Weights of a small GPT-style language model, trained from scratch on English Wikipedia.
Training: a variant of SOAP for these matrices, 648M tokens.
Each number is 500 + 40 x the weight over its row's rms, rounded and kept within 0 to 999. Layers, rows and columns count from 0. Numbers have three digits each. The size before them is the row's rms in percent of the matrix's.

# layer 3 MLP down (transposed), 1024x256, rms 0.154, rows 922-927, columns 0-255
094:474481524471486510513507584400520485504426482491484479485530448506579475411455522490498404534576397513516544559421562479531486533509476488494442479429468496507469478559572535520478525508558430440440437488429490574515533457527463522508518478429492450520418454431494434554477518460503603505478493539505567481501523467518527460494497470478537487486524478519528534510522492523499471494508547440540489510547531502473474529505467463551447529492477521513459480533520541483483527524465519552530469521536502512475415498485566511544531532529538510492451470548474489449535518509527463550488416429478490484540475638611516577535482482570406522550445444480517536435498476452531528543520525506512553532501491540500499483464466451452469503455461531494474499493495444523525450456467514
102:481519493485510460456578492399519513456454498468505443475488559555484468521482530486554439519591437513523512576506422474501504470564505519517548395503425490510569421619456535573551544480583559494466498441462457451479443494503468469469468500500558480532485419485499528489521460499460589495524477543463515443545517515464484515470514460565463466486506581467505503490473487523565471516568492524499537512467498510435501534543500496512412514509526516544424588529506518475496575489530490590463489482520519499438508473475483566539499493545521506501545424474408501549535496495542477470531485519469564485481544576476467479503480482496498482409493492478491427529517536521538536526512482485521511491484477421457536579510565526424501489538536500527584474466509519450485455532527496
105:565530476592491507494531486529496571506506519503469544549495534442445470519520506569492484482486484497476495479444478483483485525412511472505563479516494499408483412478483486499435525526454466565474473436533478475483498449513512557444442484517487553462483594528523519462501412562540487574487585547526459481575502541523505525446458533474535496493464478451498558510544612577496474553511520508479569475593491468504572515459530479547526480492565540568523517473442521520525546480508529548517470459427422463492472537553600499519446506504534544554516484497518470486506552556567478536535509556454561513476558504548443517547471513561516499508441552476479472498549468491530510498528493555455497507492557454492507544493443517480495549474528523495584506458529501484421602460520571
105:526491478486555505537497431541409549454495556507499503477512523487507545518491465510466517543501451504526483478472473564528516442506493438466490500514468515436584470482536442480511520571553481520553468460571626537458463446502434485526594427465561504552520544512528454535480520502448596516485492512459471495477473549493529577505484562512514456498580482467538524561540506440515442458507531461548542461539557489525534503536508506535500463505525495550486488468492460473504578474524444502437492532483497464473447518441547445572493501466475439621454486510502412470472565485493548527518573518571489480594497510460497454451440435495501525505430544484544542516472445485484559542504514489465529507510491557520470498549537469465559485464488523504598453515468540419526478561480486
097:528474519483531492488477445452516480516467552424537488423566466473586542525510480538514548451507501474459499479504504402477444494509546556437499506506522498574477532561521503548470492498461466469500484500430492574471514484503476516487432489481531469544463507474433490472491485538537494444487510512498539545502406582555539461550511486436508458475527529481512542484481482516464486440515506521515509454513539527473505546529504506548498515421480529466509458518444426557479527538515458499500561563434493410482449463468481546498507519563512473510460472550559458464487482488542550466498506544561581521574497444461506498426465525451457373487488534505485491466410525465578404593535482510496431469517459481507464488541444495492426519451421501586469509492497520455525453408539557
113:554567537521522465561517484522520516468543564527486491456537459499440491529487530482518501496493519478544434457579571509470503503496428496454454533509522609469443508463558584489501450477454414605438567500510508451562488487461458543445501429478450479483546451479476439458591521459496431527521512552533568499600511507426472580484498473523501497445494513548520434535515537481443525504496471459502537422470532494459508468549444530509510540504537495439508468453457521453474483492494398515583538543506513523489503468476491498526444532478515516468445480553444498418513456534537524565455476554525449457489529517540457550502542453462499508533500460420465517459490483445521460401488575581491522489455463485505494523518512507490475458566486509502548484475542470473471517505440485
# layer 3 MLP up, 1024x256, rms 0.165, rows 923-927, columns 0-255
097:505546516441549547481498481490508452476581472410464469488433539520508439477439482531589528482511485505547586500531497536512498412545523507456530547550464514549518469458494450519478466509513504499483487457452437465490413455515464539465453499562483414548522498502494476465469483495464573457554524482460442510436496531542466557470535470486493458521498491501469488533475471473495523541513486552437516518523510558507403529557544456470424483526481497506548496539451496478476512553502467510487515516584471506514576516578525495529510535529567488535446571536577494514541465433514477503450604420516503560574469516536515488568527558460499484508450496441484468444559525511521455517532490549558482481419432454482543491509500449491535496492507494510427613446550474413489440493528509
122:513461532409553489502542497438516504536441495454511546439547495517504498535498519507489479447539503515506525475475469458537512519583521532458511520531530584527549602541495487428519500503512477469476465514489579477593516511484521511587539509496494479506471442481493527447484533511467453440516436498529546494462514502415537496547539474450467430465479533581488494524467436482558554470457501477485500531469556540515447497542446503464448537521444492456499529495485485476500401542436424489425482550521562577607534400488420509489541575477503499473509535496507492469486515504473527448509503498479470470508427554445514482498542512507494522472533533462571509433456581601504475470392531461544528531526470539504513446469520416539533481501537486476480557486462429493558503521463458
101:483471521486551517452531504494540531416472495392440437485470460565459446434498570466432545502387450553504463463491528517510475441481454440504515522504532531511506533515497449495478535521467581532584467485556574456540459516529523509487539511540491469561478483516517476473458540524498533485483528465467406559491513463532487465498505508509495472480472516525502498481492537478459462511537539454518556478488477521511488533547502528588609547508560497435473446429447428477534511463442450485519461595575479530476461508471476491534482470527516568602530457528454534454482506506515458460498582465504440470608536547488582547510494487483500496451424514507531483500544514481548563478544512453460546461528451469506485505480450510525533476515536458563529460479428445503503493508425449
100:488566485446465512519471618539537529532496513524473501467542573528429579517453490507455575480486528479532481475532516509505523536444455460490588518528497505485449500487530463529479492460443541488570533582483563551462514541438470524483507536527491536517542501504458460465468522498450575476513543477523510499535552536471521498455520539480370461439407492499480514510472487444466436561599466487513509474465537542499451499489456454474484494444522487485533520538498480488573422475458606499561549511505470436491482552488522565486522474538507548518492507544442511506573428560476446520449484469432493504514530503513495569555427434476458577477468470436523502445445483509479508547486502514507506535503512396500533453501504472509505559579495518563475570478503529550535473440548491
086:524544490504524499458530407531553531511517532474459478471522531521527441423533483521495534530505515463496455489465510515426489550511503457410451530500523459533507506492528563467494443514498489506467432488421493524487517473511519533588558533513532503568424564564436454522477568509494543500488494550520511509463464509479501528460509428542487484587487383552451499427470518574504581476521477459537487456556465500536479561455502471491513503517506496465548538478552470488480495461514447447455441485420467521539510490575487495491509532529500482515565496498458522550504494510446420547553515519518479520516510485472468485519478439538450515489614486504515416407466591528523591555541452504489486506508446613528433505444513516544529473498540447480530488495476494511472476532619544